From a checkpoint of a small transformer trained on Wikipedia: biases.
Each number is 128 + 32 x the weight over the matrix's rms, rounded and kept within 0 to 255. Layers, rows and columns count from 0. Numbers have three digits each.

# layer 7 attention query, 576x576, rms 0.059, rows 0-14, columns 96-191
108112145167061115177123115063163099122138176152106172155125105177150141109114126128093115100171131127116204101139134168112143146152113174149104113196146117092105080114138108104084161099144071059093199109128076162101077151177093122148121106161161125124129168128180136146064141177178155142
122096143190081128087160105094178100121186159112070176168106190128128125104181123104105142131065113139184091097171094133159131144154171152174152158149135096131120147111108154137155132145207167146095104173156110135119102135083121111130074181092140116142058109118102110147169152138131125114
176151154102138123081096053186155110129151098116122137134113130131150108146123119146117118114129052145134120218113177175170114135110122116173113200171125136118149170107131117179111072108123137150208108129105153131167133188129137144121087148162070132173174092141137135133129159154105118070
140139110155187095145152131107141145184078107110175061065135092111141081103110176192095105133095107159115131178162184170134129134124127094122159140105122140103136125157120116111083164128113133143101179171139138136130072090143112113161128089086160119094154135167170154106153147168081072165
202155172129172104120154126104096086094185104135092127137156145156151155122088128143114138131184142103183112084142152158174166142120116121094165130163125103112113151122139169119133164036160076131143135177153168073147087126150070078144152133132125092094111137090165181142159061133052103160
096098105154111149135194170108164069134124118099157080104133076090119134158111128128112106104143028137149180128161159095152121061094142091115159208118189125127097177113145172180160105149084101175080083068106158100157141163125131116129098126161124082120118122110070167170094116132079129126
134133132054152160091219151146119093116105141114178120087090109188112109119130117104118137115097131103134176137139099091162127124148177142138193107099127104107133143156123106122152106096125119175115122170144146126150145098034109143093128170190132054137145114161148192153137130118052093131
161095075134150136159157078097138188109095131134138120067126119137117131120164125121157126114139122132139131115157103192115135105099093149139143146082129086159064127149137135131155160110107124103105159135146167094171114105074117108057077139134096139125139167109070137166137090121180122103
048115104154145143101119166161174057133056131094100148141121136127148178115113076152087123154154131090133110082133137148119058106096153106146163113144151078139066132136096126121150140071114161099123120135169139121085099092165115139095114145106149094069115096170193141130083114166091150129
068135154127154121103095094137109164124111135103099109147149166119175116129142122138147121107102124147173107163107134126107101144146142147154139146149071057126097154165116111096112140118173092134114119153107148132193156178117107135141143060093163106151118147091156148138147207098116135108
139181134071117140122114124159107134090137111108170090139097118101130198133129143114128144093139126157057090141108099118108114150105075119135118171175116111108181164168103114088101110115142103084044102132095085166191142155055163092081118118116180142149124154138114185172150128136089151121
116125162087167166174177119150133107064051111153114167129108086092165115088109233150135124130131126147101178128061102077150117191088111096088154104089167079096101164097134142197112137106119070150142132163141134100098147116168121130117125124065143165157122098084110201148150103130168065111
151111094167145131136137093113166157083150143078137138132095154074123119151133073098110164147135145142116069066141151094119151107168091159111186142095110226115119128096099128135097101166110080107152162137103107156051111162135130128130105144143076103138201131070109143109103151094150143123
086101101125091143144137153124139097108095105110152103105093108146138145141130204137168177166124183108110157092160090133135152152072143111197077076217104101199085132150158150132142172144131113098164068098107088145144054159082104131116146159112156141139124132157113199124103157145173157132
135145137122116104134112146122120074137115136128133137097103053155140133097115125112129095132168061151146117116133178098126119171132122171078150116140142095101138114124138060178116136089115124089098169117126136189110150138112214131102084125108113108136112105111240131106119112102116171079
# layer 7 attention key, 576x576, rms 0.0576, rows 0-13, columns 96-191
135076144143053118121149189156072135152159094115131131128088142149124138180121147152166093125161088148103142159199104138113087163128071132148072201171147080139144108092170095146138150138095149185135108073086122172112118109114095139158059183107080156149115148124128123130103143108151122158
180149102100147102133121102120101189118125163127130118090119184175078120120128161166152154082147159146166144181149126133141161082157148144135093122094158097146118151131122139122112111125106151122112145139137151138097152114142157163169108165143113070157173137144075059121115122095099142081
096069121159094053131101174176131159138129120134134082136182140072172106152091097135091111104167127124136137093159147126152172120201069090123104162162110117125175119140112118126182073097135121074135157171149086151051150118145130175166093168115122098117149123113144088178111134135129100144
175105123173097097100077177122162079122147148169176148155168116121146105152103145154117113150167159107127114187104106105089087147079069118113057169108153161153179137117114144089096117111105106125143164140142084077131085138147090127171167141153151140117172160174098155108138149161133093105
093113117128168126092145189149109128167131165135059133093077128122189175102107137115143154072046136104176120111138125091157143109057160103104093118094123133085151082129140121123102144152155158149149148105161127123175081075091133120128139079116150093168136126175121093189166111123125134117
108148118190140139117140081177109136135111068122095157133096078101161083163143095132113130135149108144105124072114088126110135164134047049097094139085114104171152147054156169147139096139157156130128118081147132141173168135102157172163114161103158198110154146056108138102123119124083185118
084084099146123088126160135143153150114153122148087125081121188076049143185151060150150163147138192148098094093151090120133141063115106093150134132073116128158119061129121128120081074145091225146105112143116167166108097113104146139108110179160178111107099201101132108136129170121089105126
114139129182112104129105110084169062141176112107099086135134171121205129129143164090133118102126108140194122118135080110121137152159079116129115148165148154157097120107158137159125134151136102070128168154127132103117113118137125120177179140148155116153080118145086137126119130145114086136
089090096140109190136110102113138153130153104084090096162089124150090147068090132138130142147170080168125114150096120170141114160101121164069108129186167156172152139117112067126172190161168130102226175109063074182164167129117170172129093079195171186101136161196110203103205133097172187133
122135112090159130145181070106151180171146170111112098167135114131159146154141153117079109141108175161144110185117083110067145135157137089126137112180172192144130085118167121088099133113080184139112101098132145124111114122104139134159132120170096124127104164128130120166161043147131099144
168186158101138146108100111106146146165126171143102112159055202141158117054180124123135115153083135108146080126161132104113101143134118099135154084119117136167154111154126119112166107137152130118125121156147166105105078098154104123114159127118168114052089152112107086125126121068157121172
111116121164159159163079129107064058160145197152071120159117153123091152156092080119145166132197093091119048076070084105123151134098166134165084102210054103137047100052178134169159166111135106139223138189168158080151047171085140110153141144124181134162103115126120117094171114129142109145
135115121143122096191152163136133082141117125154168183108107073145141124130112124128152092116130138155150139173127106179148126103120083081126110204123159173111194090111161127137139063098098115143114120118104096114133113160132162171101126152119099151109096149146088119080137107152192152077
170128105140102139165145091132122156112178158141130116104136134117162208157184101119127138081128100096126202137147147100106105165177091177102113105131133082133094098179089132147116164140147132119137115119120137112137115154131120162118079117156153103128140121146114085120104089141103102071